python train.py --d_model=256 --parallel_block=false --extras=["some layers without attention", "local attention windows", "gated attention", "value embeddings", "hashed n-gram embeddings", "an embedding shortcut", "learned residual scales"] --init_std_o=0.0224 --schedule="wsd" --batch_tokens=[32768, 65536, 131072] --train_tokens=523600000
Each number is 128 + 32 x the weight over its row's rms, rounded and kept within 0 to 255. Layers, rows and columns count from 0. Numbers have three digits each. The size before them is the row's rms in percent of the matrix's.

# layer 2 attention value, 256x256, rms 0.0742, rows 132-157, columns 0-255
075:075105090146114083135121122141153144116194129141118167126141154137142145122120128149117172135127094105210126104164078085112084114124135082099127117101135089115174186126086113146183143158126111117153086116141120146152125091140192097111161070150108113136145209096152149192118152096106083147108188128152111163189181098073161112116114162127153102098060141149067097154114138163134123149118116060089193140094068124113150112162202106154116130109134085177103153076166103100120112079102079156088148127098093143194137144112133114107140187142154145093191107060163103105116152112070141129103109155119151120096148095177130125116192132124103130124127186143106082132106073093137108148155147179080151143143131160179119245156138114119165170080144132103099173113149153096145086131092164
066:084112109129123152115109105117148090158014131103119071146143038134117182136117125107085164130131115153122066134155158170183166082010175174150068142124121132143133135113218116111044103105106135122131108188123122147175164082135153115084073170162164140113111139071075084076124089129142127095127138119144084170133146141134121145118123120177131138153084117112110123149104151118124133142057084085139174113191117135143148127146167126115093120101129151095121113074090112060091124138155105104117118105129136128136100137131076209115116146160144185128091130149116144214130113159108071102169128137157137087118120200106108094078083110155087098084124138114135169112104159131131143176076078083103125152114087069119092110121119168152139091112115131110129151150169154105090111130146122
077:150120167181134124062098108161146102165097128143110119125060027102103122185096128106156153067141147110092096112092132103170083188099051167118026147139103123132151123131198162089094153083126155139132114120052049160077171132109149090129056141108129155120086154116061128113103143143104135126168094134119138090095112141167129129170171132065100114069115124154139186096141111097099162128152081074138108124172113130136105120139100146111129117131165134172121161130118060100168133059150123129066094118093076146108117115134163122136167095102171150174083107135131160121079067153221110112155135140188133109147157128127136085128123077138149070085129097088198145133129105157104134101150111089135151127119092089143141089127116171144131105105116125132149058132108133102124138135147136
068:162136106114139114141156144120101133153130161134119150133155167168097089118140121145104125110138080184188142162113105207152118132144171050068114130144147094110098160099118130158157049169126135174073161069166137143125188089121100190121162140140122071129115134138105168122144141179103132139138140126165140093131079162130103120132068126097161124107135155124174142141179153072098196151086169138125081145058105189118164146098079142108098108148131113108143081160116178090123124154121159136190128206140175051113095158118056133112133098146070154130138099083140132124186087148106150132110095094113141144133093139113144178118125089121122193178174098138134125120166154133158090073119186060157063112107123143124185096139116099133133088164087126126106084145086120183124122033102137
077:144115049121125128092088176123139140122130129127116142128121179160101143122136108104119115073107077140191132087114157097142143147206100168175086141134197164149148113146141098138161085116110147138126143130161150090169165153121156129193126079142152163124164115133071174110155095112179126155137145148169069073089126135152130129114111127173183102084142127134098111081089182108088118185024124095098120149124167117127147129141194111116134127170129144112140054131102088126087143106120084135164115102105134151146119114130066148137127087107191118125066124094135146084181146131056155131062082151088126122162101131133141142142137105172074165048122153131151102128065091103117086255108154112049132109109150109103117104137158149123139136114132101039119156130152119154128130117142128
081:124088168121125100163148131140135144153068152112080133134123095107043173127142129209143192133129151136117086126111148130156148138138105126128161131117109143115134102124099125090177124103133108163120051066077109131104136099172089109094133086133107139106098139054170075128118207140200116173193116136144143104135111132091112124172114123074129115119064130157147239143149128131127166112209129146117132138180106126132092111133073108160138111157153126117124143120156123100138122145168175113106121145126196052129158130155196174127134148091139124105186120092138134130146118068178105154142191131127162122073160138137120110043163097139207184151131115152142120139198135116160172124179060180143104067120094090118160132070109117128126124141152156171134056131113123141136083127123153
073:131117173150127093122131156125113126124163147126007146129115154140150084103122113097134066141149117106135101055153104133098190095133107138111140138138124117100125095122124175150126118104140127142111211072095140112156149168112141179131161100123181132136199138101083164128152240137171117163146056131125113144121139178126140129089180121201103094072120113118132111088084168081101108138070119147108146105155085120123184139132145126099109137159090141112128095104072110113113111180109091084113146196129166106089133108119100149130166184085118112149105128148115126116144120126078153111109087120084110110138111144080124108160152053141052132154227048104121087112131131129158105173115161096077150096119116181086179157162147160171094111154107086143149168122140216130146145142128096
085:086155137153091095112109058097165086130131107103168136123108113096108143120129158148174118142131094171118109171144110096114168106108100084125203116102127171150135095140123140110128170139138120067059118133113104169088171119091120134116119127140162136084122172099126155060120169112076120107142086110127185127139175117143105093130156111126078166149086159117184198187154183110134135113153109127139130120155171198143168117149153076175109127096098102132101128119162096149156040114151076098174152169150149214166118179141139150087139156118106126103146085097236083102109096156145109158163134147181126101091188160180101112097154105084079095171106154082098162157152067127196169167144135183110109187119092119136129169103116150138134174145146160150107109138123139109104083125069156
088:139150080148123121071161101093187132136074124108118094108139145113105147108175140160128185105108131152081114083141190106170029099112075097171108140122069167129139064129120105140127139110071143122182106071138161150169118109145119166094084092096161143109111129097108111137120161212122156179157122118135051150106135108126081118090109106108147091095175136103041184118143043102129139155189078154113128126185128124137164104157083153134159094160201096155127100140114134089106138105172130125158139145091128137097148116110082150119119161147224123104100149133137153132105123122143104140107116165148114110130169138109110078105146108167206115124124111145168118145165042080146141167153079107090152114086135080126124091108139155177103132121092108174109149129071123203131160178147101
069:111147143158128131118108112114096129167088119100090140149121120120094107095130119140152138103114169091143122139116195108162135088051084122113075140121121176102113076108124120176146181080159193170124118067106067124112081105108133115134065102149095138172119146119169124160124111195193121179189088128109079083149102162135097105108102091126116154058177124128175169140146112121154082174151140189118230097108129122132145134137129114157142113126103109116122041089107109104135146101137099113151141041139162150155086127156144158052175175090092193090161107113128168176051131076124090170069127149121204069098152165188114107124099134114118143127054168149150129139186144086085168111109121141126145146111117104140114100145118114106130117122166078131130109158093100134097110122099145
084:094097130114117140158140131090139128152151172129180100128123084135097138173074115166091051158136143166134170114109060153140144128096148102115166120140140104114033151166229127127122180144194023113127115173131105154159140094108143122116147153108079133178065111053100102168138205079156123097143092144160137180093074128110103111161119105104103108180129160138113049110121129146163121142090104091127112129107145174140140121120107117150137129117129098107119111141166110148178121123151124132156133139128174117110048172134134121131113176178145081119133156200138119121175078146142089140150080138129153102123126175089120097169081157133145141170186106159136137159118163120133147095075165137125149132093102135178123079105140191115082065182208166151147142163150177115119127084088154
069:118125135107157130117125236093137136123157140169156128143101104137208098097114127120126124111143148123106113041107138145110184159088139100098165110125110094143143189198146122141141103104103110148091123107220134113110131180092134118161093151063075151165119153146110136152147144091135126109088126138107192120094105123129171154112109159100111038125121083128118115141158073118082067085113152133161082122170160099116117145103103121108086162164124140144143133217130102149122195151067187153087113185123089101103153094129157084161129111127083122179135162148156152101144156129151179091126164078075120165160106112102151165199162134175164129097114104112163153122115178121046089111119140143153103114134133224092084084152105057105081096093148136123138124118113127093133161140123104
072:125142152128110044097091145172145151123132146140071107095168157186113045137136125131131144117118105112161121099113139102138088116138123133107087093130152146127170199131084113191135077186130166136075077023097144138119144114126089131151086089120115106072147154106122137139130139140108115159143209143159145141136144105146146131121108143096174091066091194132077163097179108118113194148187145098089184131138036087125157079143114136133162126169096170132122097099147172097098091128163147099138108102085134088102172130122145111098132104101164092151104131079038153099138108146106115104124123120169120133158084105100121149121181102149137077094151133076120064124087101145105083156158111110163109120108145149143120166125117124167170145021152181094133128142120184159172131121173174
085:149156131108124103075112133100173117132082110122112116119173162118170150086136134059120146108127080129108096101127145107122123065153119184130122121118138143172131161078095098148102058173079176126200130062129227090134145210101096124165093141115157113099163131078135147126107119111128132090128132115126093118137139126086123133082120111079177150083114150114133176110109068098125098112113119046133104117099126099130145121159124107110130144149072096143135054148117098149086142074127103125190131096114080159134135131137073174103151113110208095114107147105164155113116167151124154145098181127082133117178101123130113122165129000162083118150103093109158133121079106176127141204159125167122126101115149140069136109141085131164142182118133127060121111107156008131125144115126129
073:145160108095114153107110115143129129169156161122165148119119184129075162155106132129140130155133047142184113188155071084101102071126119191117070126116150125144099163132170140135131107183124067118099146157114146112133130158057145094139147122032113106112100116126190119135137099014066130104117159133128114110124097123141116143141173133121165048096079164118162082138102184181185184169159164068151158107077092134144120174154099094140150155103057125136113120135140185150155123109082164088143126071124087163161134161146109154085163137162146153116133112122130119085121062146157138137158144134160126130113098125104102160160099115183094157115080091132096155109089114195107148105119149119145125209119124134105150143106144211163152175154153216081118135136116126103093143114143136
085:107135137159137188146116124126112126171107155176115202145116081109132110144087122108130088134124150130117125082105118133146168139083141086087115124161140122109091136146170133145125161098171135167087131198055114120118145140123117160114115168110035123141063073172092155113112131141130153075132112163122135102129120172156114119129165139112037174160133105131198086107135150113111173156103147156154166149098124194111109143071096129088139128120165188097139120175117164146161133083097175174148110165176180134124128121122164084103125138153095119159102128184118109155178125094153127130124094098147153164163099129086160157140148190092198136146188118122104125118157225117104158073106092125156092134128124089180190102075190146127141075213152138142147134155054207159139129168115119
079:111131151077116070110096125144161148095201108104149104098195120219142134126113140108135109092118110138196156099117141063121139142162153164147141129107169132132164141132117113143142079149167146065161124122174135129067152025131133050180120130094132134105145151102098133158108096090077117122170158126137222099123132091107131129095096115142163117071117132147089109119117057144143145089206139055105111112063124144143148098154195130171147153116092123152126109106126100134114115137131116099191117085107116114103176136145116147128121109127161104135141201092145122108142146156104140115154100140100123103110122133141109142108108113165086125060162135115135127127060121147123094177131128203156168117114190130118118128102097047112174162070139129117138107070114082156132116025212129
075:148141056098143108089110171124168122061137156164021116113087183169127172163137130121100145120141121104170062139166114109109012156165135143166044129129155122125162144165096117075077090131125096116096175147209076151073165080126144183131159122120181127092131136121126165197141070143054131117116172126134151082103089109129125135143173139136167102101125101117134130148147159187118172094151128078142178131102149071110133151130112137129197129077132088163129160080120124116113110146166154102069127130127052185096144142157094088166114073068160117094116145103137131099143130138190125112178118126184091143098114128113109115120155117176074127110139078171125104145128136109110096093147146171111142109125172102125128101142139133109114142089105145105128118111137126100160153076186099
070:111139137110121135108138130102123108152121115076088123105131166114114069112156140125141131103144141157157167145116135196147022170150125090049159106120173117136115125108119092182112126127119109118149157178145184163115167105127100197130136132172167118087106103078109128158124108145109140179136091116128148153155108119149060107138110112128176094117198157107189129170178063117155034111095112189137099079113167123139175114135066127123133103074150124161113089152121124122124146059132086122132136102119103141093121167110091120161103095197147153112149091153161118076126118156162119158126067143085113108154162191115106125168123070099133064162071181153135162164148150158129170115132154081133142146093148095148087083226068064144129132122125112175097129168055092143132138145081131
073:119137140134109146118142160128142096089137100098143121101165064145132069113117147102123123099112210158082110132124140131108132119074140161163105142124142101141154138078185132128108160123104136111134076100116102113091113105179150058157067135122104175175113145142161131097112060140164145157134147125146158143179152065131121121131159098091089093155108131114088136169118038085132127051177149104101099104186141129153089126131128150112110120130121113141124174101121103142160129255051148146089136144120131124136143117147143158152163153097132117141097132148093149162182102144125156117144069144129092130161141045092122165152116173141206155041158127079107155135089119102118199133110181141193157147167087129127175124151146093123155098076162177101141162138070155061113136056162140
076:145113141120133118107140100097091143173098125168101159130122127108135148130106115126100081156128202149131182133096069163158203142123142073087178151135144075140075111104186114155145145118175154135167056189113111131166114160110138154151091168130068121151089095084105119138103130048177137100142067142133165080123068187128121111121075117046172126087136179150183117162131084177126082117072132098167150139126108209110146127105102082110116116132112136092137048158143095155130171050125127142142120061144129140091075152137136123118130180155073099129120061137091142125131120091143113177111097110102210110107121137129134103160144116082148150174139129135164128129090178115073154087142114182106114143099144115179099130088070148096109112153189097120133094107095097167111136124090131
081:115135106093111134108132119097152132095185128144128158093097154147168116102111137123107118121129122152155154153149116142111177141094099072067137114104132046136194142144113115149169118142100146088137027127146145111164179100148136117139103121170146143164106126115151171110124100064164130087113105104138183114138200126105153098092082137072143133170121170118119090156167153026095149103099133114081108147167100129139178113137138108116078098119064113113113170157125140135115131079117088146098142202117178143155157125105061123131158061151063120106141128104177104096159146103079163148152067135129113090165099104101114138081143083132093166146128119118138100147056068080175088127102192108055142090120161135099207111135114120149172194129135117085061131096132188176133112098086121
081:121100116101111091154118138091157126120203126102182114129132119134129139145166156163157138107143120166122128052071127086162055093135105121126153113128093077149124127238079111148173173158136088144111101052181096112114129092110111083142125124069188145134125141130162082094116145134130132185086136112123201043089135115132128133103103121154145088086099115119123146104075068055102176144144117118086094085076160101145128098147096136157144123125079087165122070181169145134119096133144146067170117138086131092130121127120050166115121114156143095135144075097123137128122136133150123140104146153141080115087145104114111085192103168119093105088062113140149126148113150168193156050089154216104143121104146160095119119114113063146109153100139155167116097143129176130133103138063149
071:158132047166150106138120082115116161112086143139075145124128164124152113096107099148141131162148086119101151059126090090135130131156122161105146107139146130111112113114126119114128094138146111144091128122139093114102081200109169131181126149057111168092138121143163144172151138154115118090131085138084067070097087158140122149126101109173130170107110096133222145129126130111164085163084116115126173137128175168107212142144082124133170134137196111123129083213126099146114124139140161136128138106141102126064129121149146098092129177106082168086129227120193107111149159143176149153195128116126142124118126150149146078169131012113067144182167122196151108129128133106093144090130117194106147110100162107092046193119145121108097134097141086121128115060118090153154135083153153
069:120134108122136163081124075068175115141093146144184122133113110152129124127138101109127169124135107117121100121170204149145113148140097110134150145150138161126073113119134101129123153119138109147128190118167124125139111190119104102147128158143129152109130117136113147146148107122159174073171085138143113111116107142123073117167155108083081134134167089140176175048177169131116129068106082123144140139122203155124040159100084144106164173128093129121140136118118067095159154048152093143160123133142132204122076125130123108105122090149170179107163119151209154123115082098200130102090137117215150154173130217136147110152084144156144111158144114174186141125195129100085070146126072149102065149186080147100132028144172118105139136196115140144161121147094127149136144141132065
079:121150125164151172090143139131163148143093142154129145128101070117158104128144148137121139150133108092066062154122185144130130162098145149141103131151116114157122078195107127121073173090067114148153111152071151136147116146096108131144118170117193124109096122143145149137120145202101147096115101132092134129087142097130137100134175123123082102119058102122165108177161151124105102073192087116178118138176127132118108125124122150100143116129134168129119180148067070091136105133124190166046135203166135137142197113128126150144127130088132156141132123167148136108155083091147125090160135128209130153132149108003126087045112120124205082101184126101159101123156142134109173113133051130121140103177154104108146055113190145140186086158111193135143123116061161080147114129156125